{
  "n_head": 2,
  "d_mlp": 320,
  "rope_base": 10000.0,
  "bias": "none",
  "init_std_qkv": 0.05,
  "init_std_up": 0.0716,
  "init_std_down": 0.0716,
  "schedule": "wsd",
  "final_lr_fraction": 0.0,
  "batch_tokens": 16384
}
Each number is 50 + 10 x the weight over its row's rms, rounded and kept within 0 to 99. Layers, rows and columns count from 0. The size before them is the row's rms in percent of the matrix's.

# layer 2 MLP gate, 320x128, rms 0.0716, rows 210-228, columns 0-127
100:62 50 46 45 44 58 66 45 58 49 41 57 46 37 69 54 61 48 59 40 59 48 42 42 51 47 66 32 65 67 37 47 54 60 54 48 68 65 53 48 66 45 45 42 58 45 38 51 51 39 73 60 46 44 46 52 46 57 66 50 46 42 64 48 38 51 68 37 50 45 45 51 46 41 52 50 49 35 45 60 47 42 45 41 38 60 38 51 58 63 62 46 63 54 55 40 66 62 56 35 60 59 46 44 28 49 64 57 63 43 52 32 42 37 42 64 41 53 41 66 72 49 47 59 68 74 59 48
098:47 41 61 46 58 58 62 47 49 40 39 30 53 60 63 66 54 65 45 42 40 56 25 47 61 39 54 47 70 62 65 43 58 45 55 31 59 68 42 44 57 41 50 55 56 46 46 37 52 50 58 67 23 50 60 47 47 51 51 41 43 55 51 47 60 36 40 54 54 41 51 63 57 46 65 57 47 62 48 46 50 56 56 43 46 42 61 51 68 58 50 48 19 59 50 52 50 57 57 46 48 66 50 37 39 66 50 49 40 41 53 60 51 49 68 67 29 55 50 49 64 55 53 47 52 77 57 50
098:51 33 53 47 27 56 35 57 48 55 40 47 68 65 54 60 34 50 46 32 41 60 49 47 48 36 57 40 54 52 53 34 46 46 62 60 58 56 61 54 45 51 69 57 43 58 68 33 53 68 42 66 49 57 38 72 51 47 58 47 56 43 63 42 50 44 54 36 51 40 33 66 53 44 43 24 49 57 48 45 53 48 41 63 38 50 45 68 64 43 48 52 36 76 42 53 44 50 41 48 38 57 55 66 46 50 48 57 39 68 63 61 51 55 39 49 45 53 42 46 43 45 65 43 34 43 63 51
041:42 72 41 47 40 54 52 50 49 59 53 57 41 48 31 27 52 56 67 59 57 48 43 60 50 50 51 30 37 41 52 37 56 69 41 41 63 74 46 59 54 52 62 46 51 51 53 60 53 31 41 37 44 37 50 52 54 33 47 52 35 55 43 52 56 32 56 41 59 42 69 33 52 57 44 56 47 75 53 62 67 56 46 67 55 50 59 45 49 44 51 48 45 36 52 45 56 56 49 49 49 46 48 48 68 32 44 37 53 32 52 42 58 40 43 60 44 41 58 51 54 39 61 25 38 51 56 64
101:61 50 53 36 35 59 62 42 60 51 55 56 50 33 55 61 46 57 33 58 42 61 55 44 60 37 51 50 54 58 51 57 54 51 54 37 34 48 43 47 74 57 37 46 52 46 36 42 55 67 53 58 39 37 50 39 55 47 44 49 61 56 65 43 70 42 51 47 50 70 47 58 63 53 45 62 48 49 54 71 50 49 54 53 60 46 69 41 30 43 56 36 47 68 69 44 29 49 46 41 48 66 39 49 46 49 32 44 58 46 45 43 45 62 58 47 36 62 38 74 66 38 39 43 53 47 68 54
095:40 51 46 39 67 41 40 38 56 30 42 70 62 53 51 52 40 42 50 38 49 46 67 55 44 35 54 56 54 45 48 59 43 62 54 37 57 33 39 33 66 65 59 33 51 44 65 41 38 53 51 45 47 60 54 51 51 41 57 47 57 37 39 54 59 39 69 62 67 47 44 45 57 34 53 63 46 62 38 45 38 58 67 65 56 49 53 56 56 49 63 43 39 34 57 60 42 69 67 25 43 42 42 48 45 52 40 43 62 37 32 46 47 35 48 43 52 51 50 40 59 53 50 40 54 60 48 61
107:59 50 60 63 60 60 34 56 66 66 49 57 43 63 51 64 53 40 38 54 65 45 57 48 46 61 41 60 55 27 60 63 63 50 60 38 44 30 34 51 46 39 43 37 46 58 37 43 38 64 48 54 53 48 42 65 59 58 43 38 63 37 52 51 67 72 57 56 57 46 55 59 54 59 60 63 37 41 44 65 39 58 46 43 57 52 37 38 60 69 53 53 45 59 54 40 35 42 43 54 29 60 51 57 53 36 52 57 57 61 51 56 53 62 46 64 60 53 51 56 40 34 46 45 27 44 57 37
045:40 46 43 49 47 45 46 53 44 40 39 49 44 76 50 35 57 56 63 62 63 51 54 42 50 40 59 41 50 50 67 54 40 40 60 56 49 42 56 68 38 37 48 67 62 40 44 43 52 67 57 54 53 59 49 68 49 34 49 60 66 44 62 53 52 38 35 50 55 57 37 43 59 52 54 47 65 41 46 43 55 43 57 73 51 31 62 44 60 37 38 32 45 43 56 51 29 42 62 35 49 40 53 54 53 56 45 62 56 59 39 42 72 46 47 69 62 41 52 42 52 42 40 44 35 46 27 46
110:46 34 52 40 53 55 41 57 34 57 55 38 33 56 54 57 56 60 40 33 37 59 50 72 60 46 48 51 53 51 46 52 55 49 48 48 55 56 28 46 46 49 42 41 49 52 58 63 54 50 66 59 51 34 69 55 58 61 47 49 39 34 44 50 58 42 44 46 50 48 48 44 41 34 50 75 64 64 67 56 58 49 53 60 29 42 50 44 56 73 71 43 50 60 38 34 40 57 60 61 53 58 65 36 41 58 39 47 55 46 52 68 67 51 50 65 47 39 54 43 55 71 61 41 47 58 44 37
110:64 45 47 32 47 52 53 46 58 30 48 52 38 52 49 46 41 60 42 50 55 66 36 49 49 36 49 44 61 47 50 52 37 51 54 41 49 39 53 47 65 29 59 51 55 44 46 47 41 64 30 55 52 31 48 59 60 55 41 45 43 43 56 41 48 27 34 52 55 67 55 47 43 49 65 78 49 57 40 60 70 40 74 56 62 30 32 50 38 43 49 24 49 44 59 41 46 41 34 48 53 60 43 53 43 44 51 28 59 42 45 47 69 47 43 44 44 52 46 57 46 44 54 54 56 45 54 63
100:47 54 54 60 57 58 60 19 51 36 39 45 62 48 46 46 56 50 39 51 53 55 54 47 46 42 65 50 56 35 67 68 25 52 50 62 66 58 51 46 52 49 66 45 55 56 47 36 75 71 53 54 43 48 52 49 54 48 56 52 62 41 30 57 43 39 52 52 52 29 52 66 67 46 43 43 38 64 50 58 46 50 42 60 36 49 63 61 68 52 50 67 34 56 58 34 52 61 56 37 54 46 42 50 48 52 43 55 59 57 56 54 30 61 45 57 43 60 53 64 48 66 62 52 66 51 54 59
113:54 48 46 46 55 56 49 31 46 38 56 54 68 50 56 42 46 44 48 36 46 65 60 47 72 45 43 57 34 26 56 42 49 50 57 68 56 37 59 58 52 47 57 53 60 56 47 52 47 47 62 60 61 68 54 39 34 61 49 63 66 40 36 24 44 49 41 41 45 51 35 62 55 58 48 54 59 54 46 39 67 61 58 49 59 62 57 69 52 30 38 51 32 53 63 58 60 45 61 26 32 48 53 43 55 58 58 52 59 48 62 55 61 42 44 58 56 40 43 42 47 37 49 35 50 52 33 54
085:49 50 48 60 48 47 39 50 33 52 52 50 41 47 46 41 58 48 55 54 33 61 43 44 57 55 71 49 37 50 61 57 60 44 58 39 64 53 35 47 52 52 61 53 50 59 44 39 46 51 37 53 77 35 47 50 54 45 54 43 42 45 52 51 58 22 60 65 49 50 51 50 54 33 38 36 59 54 49 40 46 31 51 54 36 39 44 59 52 43 63 42 58 49 72 57 45 52 26 74 53 48 51 43 52 47 40 67 53 44 35 63 68 50 43 56 65 70 64 46 53 61 69 37 51 52 71 46
100:42 61 65 40 62 46 75 28 37 46 39 36 54 50 49 45 43 52 50 60 48 52 34 53 60 63 58 27 49 64 61 44 46 35 48 49 64 33 62 50 39 43 51 44 50 40 55 49 54 37 63 56 43 52 58 44 60 48 48 59 49 55 36 30 55 51 49 55 55 41 46 62 52 59 58 54 55 42 58 48 59 54 53 40 58 48 60 61 33 63 54 62 53 47 43 46 43 52 35 33 55 36 41 46 32 49 59 35 81 56 70 52 38 55 63 51 52 67 40 46 50 55 57 43 28 52 54 40
077:37 54 44 72 50 53 49 24 64 49 30 33 31 55 47 69 52 57 41 53 60 47 55 66 43 50 46 35 52 55 55 31 68 40 58 54 71 63 63 44 77 42 52 41 65 67 53 42 40 51 64 53 50 51 48 59 55 52 52 59 43 52 51 65 43 44 60 65 60 39 61 47 52 51 66 48 46 38 66 73 43 55 67 47 46 56 51 42 47 48 45 50 42 53 44 31 35 42 52 42 60 57 53 56 48 59 53 52 54 59 41 39 47 45 47 51 43 39 44 43 58 54 39 41 34 47 61 40
115:32 38 44 42 39 41 58 54 46 48 30 61 63 54 46 48 34 42 65 51 54 75 49 47 80 52 52 56 59 53 33 47 50 69 58 62 61 44 40 25 52 35 39 44 45 43 40 40 50 46 47 67 55 42 45 50 38 40 46 38 42 50 50 67 41 48 50 43 44 46 42 55 67 43 48 59 55 60 40 64 48 40 65 74 53 44 59 60 62 55 50 64 68 57 52 53 35 59 52 52 44 48 55 44 27 58 63 49 45 58 53 53 53 47 36 52 50 52 57 48 58 54 67 50 61 52 58 66
111:61 47 36 51 51 46 71 50 59 56 41 36 62 41 61 50 54 56 37 52 60 38 52 46 45 52 65 59 66 57 37 62 43 45 51 56 39 46 43 36 50 30 59 45 52 58 66 33 38 60 60 55 64 69 56 52 42 67 48 53 41 35 53 59 58 59 51 49 56 44 51 75 59 65 50 44 52 32 61 46 57 52 38 55 57 65 40 57 62 49 42 42 45 52 62 40 60 51 63 35 62 49 48 63 31 53 73 60 41 53 44 35 24 58 49 47 47 62 60 51 42 46 48 52 62 60 64 52
085:56 44 57 46 52 61 50 50 56 33 54 38 38 42 71 54 48 59 73 47 46 51 53 65 44 36 29 51 47 49 55 46 55 43 60 43 49 56 33 49 45 45 65 63 51 45 56 46 51 44 45 57 38 40 57 37 35 35 50 63 43 58 49 66 32 37 44 44 46 39 41 50 55 43 47 61 35 55 44 53 27 61 56 51 53 33 56 54 56 45 64 42 43 55 53 65 49 46 51 64 37 58 36 56 50 48 45 66 41 21 59 64 62 37 65 59 27 61 62 45 58 50 62 48 66 45 48 49
124:45 50 70 61 48 51 47 49 46 49 53 68 44 50 48 51 44 48 40 44 26 41 35 38 43 46 60 53 48 70 54 46 67 49 62 57 53 37 45 58 63 36 57 56 37 55 66 49 61 59 42 60 58 55 61 61 54 46 73 44 54 39 35 45 68 53 51 57 58 49 48 64 52 26 43 51 70 47 50 50 41 47 32 45 52 47 46 71 58 52 51 52 44 24 59 50 48 46 56 42 29 51 41 56 36 55 62 44 36 60 57 56 55 43 56 62 56 68 45 56 50 68 48 60 30 54 47 33
# layer 2 MLP up, 320x128, rms 0.0715, rows 210-227, columns 0-127
105:58 38 50 41 40 63 67 57 68 33 33 50 50 54 55 44 65 47 63 48 55 47 37 40 50 39 60 39 60 50 35 41 57 59 52 57 63 50 41 48 66 43 49 49 58 51 40 36 39 40 69 50 43 43 57 52 35 53 61 43 57 65 73 31 49 34 43 21 51 56 48 46 48 56 41 61 44 53 42 52 58 48 50 46 34 45 42 43 49 63 63 55 59 66 67 57 60 49 47 41 42 51 44 36 35 40 59 63 51 55 53 50 45 46 44 68 44 73 46 60 50 63 46 50 69 63 51 37
126:47 73 58 47 57 32 58 56 49 42 31 54 41 52 36 49 72 42 48 61 50 59 54 55 58 54 45 58 57 57 57 41 61 60 48 42 68 41 49 31 43 56 48 38 35 52 47 38 41 34 43 50 28 53 49 59 44 44 56 48 39 46 43 48 41 59 61 43 53 55 38 47 42 32 49 61 65 54 49 49 58 47 43 53 45 39 49 47 57 65 62 57 62 45 35 51 24 59 79 76 57 56 46 43 54 64 53 48 35 54 50 59 51 32 42 48 59 46 62 40 37 64 44 42 41 58 45 43
115:36 49 50 45 43 52 43 41 53 47 39 59 54 53 60 56 30 40 53 41 42 62 46 40 60 49 52 45 55 52 59 46 46 43 58 62 53 53 65 60 45 60 63 60 47 38 62 48 53 59 46 70 38 63 41 67 47 36 52 47 45 43 69 51 51 33 55 27 61 50 40 54 55 49 40 36 40 56 58 34 59 37 50 61 28 45 51 77 54 48 48 71 29 73 48 51 55 54 44 41 54 48 64 52 49 47 37 59 33 72 49 65 52 73 45 61 51 55 49 45 51 44 53 62 53 44 65 42
040:33 45 42 45 60 51 66 66 38 41 64 48 34 62 52 54 49 53 42 53 37 61 38 39 46 50 53 57 51 43 56 51 57 28 51 57 60 50 52 47 45 52 54 60 52 47 55 35 48 53 58 46 54 51 55 39 56 47 65 47 43 46 57 51 40 51 28 50 52 74 39 55 54 54 57 40 27 51 43 37 38 40 49 13 30 53 47 44 47 46 48 63 54 53 47 63 36 37 42 44 66 49 65 38 49 58 45 44 61 63 60 35 56 44 78 55 52 38 37 60 50 56 52 65 52 62 49 56
113:49 55 49 62 64 40 36 60 42 47 39 41 54 51 38 32 51 45 66 50 58 49 28 48 44 56 44 49 54 56 57 45 46 51 43 55 69 44 44 52 30 41 50 53 36 46 54 53 47 37 59 42 55 49 59 60 44 43 48 50 49 42 53 56 50 55 43 70 58 37 50 40 35 46 55 28 48 43 46 41 47 59 64 41 38 55 37 63 71 60 45 61 54 30 26 51 71 54 67 45 56 39 67 43 53 36 65 61 52 45 54 68 47 42 36 49 61 50 56 29 40 62 72 50 57 41 42 46
086:39 61 44 44 51 43 31 37 59 38 55 75 51 50 46 49 32 50 48 40 47 51 61 41 51 31 46 58 44 45 53 59 42 66 48 40 54 24 36 39 59 50 59 39 54 51 59 33 31 57 43 42 45 62 50 46 43 47 53 58 57 33 39 51 61 53 50 61 59 54 57 54 63 41 59 63 46 57 31 47 35 63 52 65 61 50 51 59 53 51 61 44 44 39 47 55 39 73 64 35 41 49 43 38 44 45 40 34 65 35 39 47 52 47 41 53 52 59 51 46 73 45 53 33 62 59 41 63
088:57 46 61 58 65 45 40 49 72 59 55 60 43 60 48 72 62 35 41 47 61 46 54 58 45 65 45 61 57 32 52 66 61 52 55 43 54 33 39 54 63 30 42 34 52 55 35 51 42 67 43 54 58 50 41 67 46 57 35 37 55 45 53 60 64 64 67 51 67 48 48 61 53 55 61 51 40 41 45 62 41 59 50 41 47 54 33 49 52 63 49 40 43 56 71 40 48 47 44 62 43 65 57 60 57 40 53 60 53 60 42 54 51 63 47 55 48 43 48 61 40 31 43 56 33 37 54 29
045:69 53 51 37 49 56 79 41 35 44 49 69 61 55 58 51 46 39 55 60 65 54 44 49 54 57 44 45 53 43 64 45 45 48 34 45 57 45 51 46 51 49 65 75 41 29 31 47 42 40 43 54 42 59 38 43 44 50 55 58 47 50 49 52 31 45 47 31 41 71 62 53 47 64 66 56 45 40 37 54 69 44 71 65 64 43 54 52 37 47 47 52 43 46 49 68 65 44 38 27 51 47 44 58 63 55 56 57 57 46 56 55 41 59 33 45 63 55 45 55 53 47 54 52 46 38 41 63
104:45 54 46 61 45 49 55 48 70 55 42 65 53 50 43 46 35 41 54 61 69 52 44 42 45 54 45 56 56 56 60 49 49 50 43 50 31 48 69 58 46 55 59 63 62 40 47 41 54 50 32 33 46 57 41 49 30 41 57 52 51 59 59 51 43 63 66 62 53 41 56 54 50 61 53 33 31 20 34 61 43 41 54 45 72 45 40 57 52 51 33 60 49 38 63 57 43 49 39 46 59 43 39 57 65 43 65 52 47 54 44 42 42 64 42 31 48 55 64 57 48 28 50 45 44 39 52 72
121:39 65 50 65 43 52 42 54 54 65 51 39 66 56 52 51 50 39 52 56 48 29 50 57 34 56 65 40 36 57 54 47 61 46 45 44 39 51 54 61 42 69 25 48 56 60 66 39 49 46 60 51 49 47 60 60 34 44 66 64 59 50 47 53 33 65 65 39 43 30 40 52 59 44 43 34 46 51 64 43 33 60 39 53 26 55 61 60 58 55 42 64 42 60 42 47 44 44 62 57 38 46 48 46 62 62 54 68 37 58 65 58 36 47 56 55 54 50 55 35 45 56 45 52 37 44 49 38
127:52 44 36 47 54 52 65 55 53 55 69 48 28 64 37 46 67 46 38 77 42 44 60 35 49 49 46 58 55 40 31 49 57 43 39 42 48 43 55 49 44 56 62 62 35 43 37 63 53 41 51 75 45 49 44 33 49 55 57 44 62 57 55 35 37 36 52 60 47 63 50 60 54 56 48 51 61 56 61 31 72 40 52 35 53 56 41 58 35 57 50 53 46 44 50 55 57 46 57 43 41 36 60 63 55 53 37 44 60 42 67 54 63 46 43 45 59 54 37 40 55 58 34 47 30 50 32 59
097:55 52 47 50 60 49 67 63 63 55 60 48 35 46 42 59 48 44 51 73 55 44 48 47 30 49 50 35 59 79 43 67 41 36 50 47 33 49 52 52 58 47 55 57 40 54 55 51 46 67 44 52 36 50 48 47 60 29 61 52 35 62 61 52 55 58 62 67 47 49 67 35 49 46 59 52 34 43 46 55 37 38 47 43 36 41 50 28 52 51 55 48 62 40 34 56 38 62 36 66 64 69 68 67 41 56 49 51 37 62 46 51 47 55 54 39 46 46 64 45 54 57 48 64 52 48 61 50
105:52 59 46 49 40 39 53 31 43 60 73 48 60 52 46 37 61 47 38 54 47 44 61 43 50 46 32 47 60 41 69 65 33 58 65 54 53 47 44 39 48 48 44 47 52 34 48 53 69 49 44 69 40 42 50 59 56 49 52 46 44 70 58 43 49 51 40 44 70 35 67 71 54 60 51 43 39 41 51 43 48 62 49 38 59 71 49 66 49 55 40 59 45 57 27 34 45 43 33 36 63 64 69 55 55 53 47 37 37 57 46 43 52 52 58 61 44 47 59 49 50 42 42 57 45 37 53 35
095:46 60 64 40 57 47 74 28 38 41 41 36 51 52 55 41 46 58 47 54 47 50 36 56 58 60 61 24 44 55 59 43 50 35 41 56 59 31 65 51 43 38 48 48 44 39 56 45 52 40 65 54 47 55 56 45 50 53 54 53 49 50 39 31 56 53 57 46 59 36 40 56 61 60 60 49 61 39 61 42 57 48 55 39 58 56 54 52 33 58 53 61 48 43 52 47 46 58 40 36 52 38 37 48 35 49 59 32 79 62 64 57 32 62 65 51 53 73 48 50 46 45 56 49 39 47 74 46
062:42 61 47 70 53 48 47 26 57 49 39 40 33 55 50 72 43 62 41 53 53 45 52 71 42 45 49 37 53 50 50 35 64 50 51 58 66 58 61 40 77 40 55 43 69 60 51 35 42 51 63 45 54 54 53 59 56 49 42 60 49 46 49 68 43 36 45 65 54 45 73 40 54 45 68 43 51 39 66 85 43 52 71 48 48 54 49 44 45 45 45 42 51 46 44 31 33 47 53 46 62 61 50 51 48 56 46 53 60 51 40 46 57 44 49 52 44 42 47 39 55 54 38 40 38 48 54 47
102:69 61 56 64 63 51 51 52 67 62 49 45 46 39 33 50 85 53 42 57 62 26 61 55 29 46 44 51 44 42 55 55 40 26 44 34 50 50 53 56 63 54 61 46 41 43 51 58 46 49 47 44 48 61 48 58 55 50 54 63 64 58 62 29 70 40 56 39 63 48 54 48 49 71 42 54 53 47 56 38 44 58 41 47 52 51 30 39 45 56 46 52 35 43 66 47 67 37 54 43 56 43 44 42 58 51 46 61 52 47 37 44 50 48 52 54 42 29 59 34 39 57 41 54 49 53 54 36
100:35 46 57 48 49 53 34 60 32 44 67 64 57 64 35 48 46 51 65 48 49 64 50 52 55 44 36 36 32 42 44 41 52 66 57 59 56 42 45 59 42 57 41 52 51 38 34 64 69 44 28 49 37 41 53 51 62 40 59 60 57 69 44 51 52 47 60 45 42 47 49 36 45 37 54 64 46 64 46 61 46 48 65 44 48 36 54 40 25 45 59 61 56 56 41 62 37 62 45 59 29 52 55 46 63 46 37 34 52 58 58 73 61 47 61 60 43 36 57 53 50 53 53 39 51 41 45 51
104:61 63 49 54 59 48 50 42 46 48 70 57 43 46 59 42 52 53 61 44 41 42 57 73 47 51 52 43 39 47 46 54 67 29 54 57 48 46 33 56 33 68 59 54 40 62 68 45 52 32 50 59 62 39 56 52 47 42 43 64 51 61 28 61 34 40 68 34 42 49 48 51 48 61 55 51 54 68 35 56 50 51 42 63 37 52 57 46 45 56 58 41 44 58 48 59 60 48 65 52 44 49 44 52 58 54 63 67 36 32 49 54 56 30 64 60 67 61 48 37 48 55 40 54 35 46 39 27
# layer 2 MLP down (transposed), 320x128, rms 0.0715, rows 210-227, columns 0-127
104:41 43 50 46 55 40 42 44 33 53 67 40 44 50 42 53 39 52 35 43 51 77 57 50 48 58 44 60 61 45 65 71 56 43 36 49 35 50 52 39 44 53 46 59 43 49 45 66 58 64 31 45 58 63 55 43 56 42 40 59 49 44 36 59 64 56 47 64 48 34 57 61 59 57 56 39 55 48 55 42 51 52 59 56 65 52 60 47 46 44 36 46 29 42 37 46 39 37 52 70 55 41 58 52 59 60 42 39 50 56 46 59 48 61 60 17 62 43 47 40 51 40 48 56 41 28 64 63
108:50 20 47 53 55 66 41 47 55 58 54 56 52 45 61 42 33 56 56 55 49 40 45 43 51 47 57 40 46 44 36 56 44 35 62 51 34 55 43 63 63 48 46 64 71 48 59 54 68 68 63 42 66 39 47 57 55 56 53 56 65 60 53 57 56 43 42 58 46 42 59 44 53 60 51 39 34 45 63 50 42 53 70 46 55 58 59 60 34 39 31 47 40 58 66 49 68 43 27 30 44 50 47 58 45 30 54 49 59 46 39 53 46 56 57 48 37 59 36 65 69 47 53 52 57 48 44 61
108:62 46 61 62 63 52 62 56 44 41 67 48 60 44 40 35 59 67 52 55 59 32 51 57 38 59 57 50 57 50 47 57 55 65 40 37 51 51 37 35 61 38 38 47 68 55 45 49 60 43 59 44 59 35 67 41 56 59 41 49 66 45 42 49 42 56 38 64 39 52 59 41 44 54 64 63 58 45 37 72 36 59 50 42 63 48 49 34 48 48 51 29 65 29 57 47 49 55 53 60 52 49 34 44 52 58 63 37 63 34 54 38 58 36 64 46 53 47 49 50 53 51 38 36 52 49 31 66
043:51 54 49 56 45 47 49 35 50 59 42 50 63 33 32 44 50 43 61 47 60 44 49 76 44 61 49 34 34 58 33 59 61 72 35 56 43 48 46 43 55 57 56 48 40 45 51 60 30 31 24 63 44 62 43 59 39 46 42 46 41 59 56 54 51 41 53 54 57 30 57 45 54 51 42 71 60 49 57 64 56 56 48 83 73 52 51 54 40 60 49 45 39 54 44 52 56 61 42 53 52 43 39 52 58 53 52 48 40 35 40 57 39 47 33 44 47 50 54 51 29 46 61 42 53 55 48 59
105:43 40 46 45 48 60 56 44 58 46 56 57 46 45 63 61 46 54 32 41 32 50 73 60 46 52 47 51 39 35 43 51 60 50 66 54 40 62 55 51 74 66 57 45 58 53 37 59 42 56 47 51 43 46 50 36 53 53 51 42 46 54 44 48 57 50 54 27 49 57 54 62 61 54 40 68 41 59 56 50 46 34 48 68 65 51 64 46 28 30 53 55 64 65 70 47 33 38 40 53 40 53 39 65 46 65 26 45 47 52 53 37 39 56 64 40 37 55 41 67 59 44 38 52 45 54 53 49
090:59 48 58 51 36 58 65 64 37 65 48 40 41 50 45 47 71 58 50 51 49 52 34 51 59 65 38 51 52 52 53 39 50 48 48 66 47 66 58 61 37 30 50 69 48 56 33 58 69 51 57 59 47 35 50 46 55 52 44 49 38 63 54 52 39 48 32 31 47 46 48 54 42 56 51 41 51 37 65 57 70 27 39 36 52 54 59 48 45 44 35 57 65 58 48 39 55 35 29 65 59 60 68 59 45 60 59 63 46 54 66 51 51 63 43 55 38 52 58 64 41 54 46 53 49 40 63 37
101:52 44 40 39 40 52 55 42 40 37 54 41 49 48 45 36 50 56 59 48 32 68 49 52 46 38 59 32 50 63 42 46 32 44 41 59 50 64 62 45 30 62 50 59 55 37 89 56 57 57 52 44 51 46 49 45 46 50 68 54 37 55 54 51 44 44 36 50 39 62 59 46 48 41 50 42 63 57 72 49 41 49 47 72 61 47 69 43 55 27 46 52 47 37 36 54 58 57 46 45 63 45 47 39 41 54 29 55 55 40 45 46 51 40 39 51 31 54 47 43 53 60 63 50 56 46 51 70
044:47 55 30 52 33 39 31 57 65 54 28 45 34 63 52 54 50 55 44 45 54 51 61 49 44 46 56 66 32 49 35 54 37 53 57 54 38 53 57 59 44 23 49 50 59 67 61 46 59 50 50 49 51 57 59 60 57 47 46 44 53 60 45 37 40 40 51 63 58 30 47 43 52 41 43 40 57 62 63 45 31 69 47 41 37 39 38 56 65 37 41 48 76 51 54 44 48 50 70 52 40 53 50 55 42 42 45 46 44 58 51 50 59 49 77 74 43 42 53 57 53 46 47 50 62 52 48 37
104:47 44 50 48 54 48 43 69 35 57 73 33 39 42 55 52 61 50 47 38 31 57 57 68 54 46 42 48 37 59 35 42 54 47 45 58 67 51 36 49 53 47 49 35 39 56 51 64 49 40 73 65 60 47 49 51 80 70 38 57 49 36 40 48 61 39 37 42 51 65 40 36 51 37 44 60 53 76 61 42 52 58 45 50 34 47 52 46 43 48 53 36 54 57 45 33 57 62 64 47 51 63 55 47 35 51 41 49 48 50 53 62 51 52 53 57 52 44 50 30 59 62 51 54 60 64 53 43
113:59 41 57 41 60 33 50 45 53 38 47 61 36 36 39 51 56 54 46 46 52 74 50 45 56 39 38 48 56 52 52 49 46 49 48 50 57 42 40 45 60 36 65 47 46 29 42 60 40 62 45 47 51 49 44 46 69 48 37 44 46 48 61 53 68 43 31 55 48 60 58 46 45 64 47 75 52 57 36 45 62 35 57 49 70 46 44 48 39 38 52 35 62 38 52 51 59 56 37 35 62 47 53 66 38 49 49 31 63 51 23 40 50 57 42 34 48 47 42 57 59 49 48 65 68 49 60 68
109:50 52 64 54 50 51 38 36 51 49 32 53 76 41 58 62 42 54 59 30 57 53 32 63 56 47 49 42 38 69 63 51 34 57 56 58 51 58 47 47 46 52 37 37 60 60 66 43 55 52 58 20 58 52 53 61 62 52 41 56 56 39 40 66 64 65 53 35 49 39 48 47 49 46 58 45 42 45 37 65 33 65 49 61 52 46 62 36 61 39 50 43 48 59 48 49 36 56 49 55 60 69 38 49 39 41 63 50 35 60 37 41 42 53 51 59 39 44 65 54 47 47 65 53 60 52 64 40
102:59 38 59 59 39 49 46 35 47 43 48 48 60 64 47 37 52 56 50 42 56 61 55 53 70 55 45 50 42 32 59 37 58 58 49 74 60 48 51 57 45 57 43 42 46 42 43 48 53 53 58 46 52 54 37 57 39 83 45 46 55 36 43 37 56 48 40 35 42 56 31 58 45 46 49 53 58 49 47 35 72 77 58 45 49 58 62 69 52 44 48 59 27 53 66 60 62 46 64 33 33 47 39 38 47 46 50 51 56 42 59 56 58 33 45 55 46 46 36 53 56 41 46 44 51 59 28 49
095:52 49 58 55 60 64 48 66 61 44 35 49 49 38 51 61 39 46 60 55 53 50 41 59 50 63 71 51 35 69 40 49 69 43 32 44 53 48 54 60 51 49 49 54 44 63 51 42 35 45 71 32 49 56 47 39 44 49 55 57 61 31 38 67 47 55 59 51 27 55 37 31 44 42 42 58 48 53 41 54 42 39 46 70 46 35 51 48 46 42 45 55 61 45 72 59 53 61 65 58 48 30 40 47 49 56 44 51 66 37 45 62 64 47 49 39 57 56 40 57 45 56 60 37 59 67 46 67
103:57 40 42 59 39 61 29 70 65 53 66 74 51 43 42 59 59 45 51 56 58 52 52 43 40 35 50 68 56 52 35 64 42 68 46 54 48 71 39 51 60 60 44 57 62 66 35 43 41 61 49 52 56 55 46 66 48 48 55 48 58 52 68 62 41 43 45 57 46 56 52 35 43 37 49 44 36 68 56 61 40 45 54 56 37 55 40 52 59 40 57 42 45 60 52 50 63 44 63 66 52 66 61 49 65 55 60 60 18 39 33 45 60 47 41 42 47 44 44 50 44 49 44 47 54 49 41 48
075:57 47 58 17 46 60 46 68 42 49 58 59 65 43 57 32 56 48 59 50 37 64 49 40 53 47 50 64 58 42 51 77 39 59 53 42 42 37 44 58 32 38 40 53 40 43 44 47 67 46 33 57 56 33 58 45 53 43 48 36 51 48 46 31 61 49 52 42 45 53 35 54 43 58 42 49 50 73 31 37 61 33 38 64 51 46 57 55 53 65 50 42 65 47 52 60 71 55 53 61 38 37 51 52 51 48 41 52 46 34 61 59 49 47 51 59 54 61 49 60 47 50 59 58 63 51 39 59
102:30 38 51 34 42 42 56 55 37 42 45 56 63 57 62 51 24 45 58 54 48 80 40 50 75 55 47 53 53 61 36 46 53 74 63 66 57 52 47 38 40 42 35 40 56 49 51 40 53 47 46 62 65 38 41 42 39 46 43 38 37 44 44 67 40 57 47 48 42 50 43 54 56 33 50 45 47 57 50 55 48 45 57 62 48 53 64 54 52 57 45 55 69 55 33 61 27 64 51 54 42 51 67 56 27 56 60 44 49 56 59 53 50 47 41 43 52 57 46 52 67 43 55 53 55 50 59 67
107:72 53 48 52 60 36 59 51 69 60 43 37 49 50 56 55 51 48 46 51 53 40 56 49 59 51 57 68 70 60 58 70 45 41 61 50 40 53 46 38 52 39 50 39 47 64 63 34 32 50 49 47 52 55 54 49 37 65 40 49 32 33 41 51 73 52 35 57 50 47 36 78 64 65 58 44 65 37 43 40 61 58 57 55 49 54 39 55 66 51 43 49 47 55 53 53 69 42 59 43 65 44 62 68 45 59 42 52 43 36 49 42 45 40 40 55 52 56 50 41 43 49 55 61 57 72 59 48
096:37 47 55 42 39 53 58 46 61 67 39 49 65 60 38 58 49 40 34 53 58 58 41 25 51 41 54 56 58 54 45 39 31 67 57 32 51 58 69 41 71 21 33 39 50 38 34 60 61 56 46 37 47 56 48 49 45 52 56 50 66 41 51 40 66 62 53 64 63 54 60 42 43 29 53 42 56 39 62 43 50 40 51 46 50 47 40 52 52 55 37 61 57 46 53 35 45 53 46 52 54 45 62 45 33 48 43 37 65 66 56 41 49 61 38 53 39 40 52 57 48 51 50 58 55 45 62 60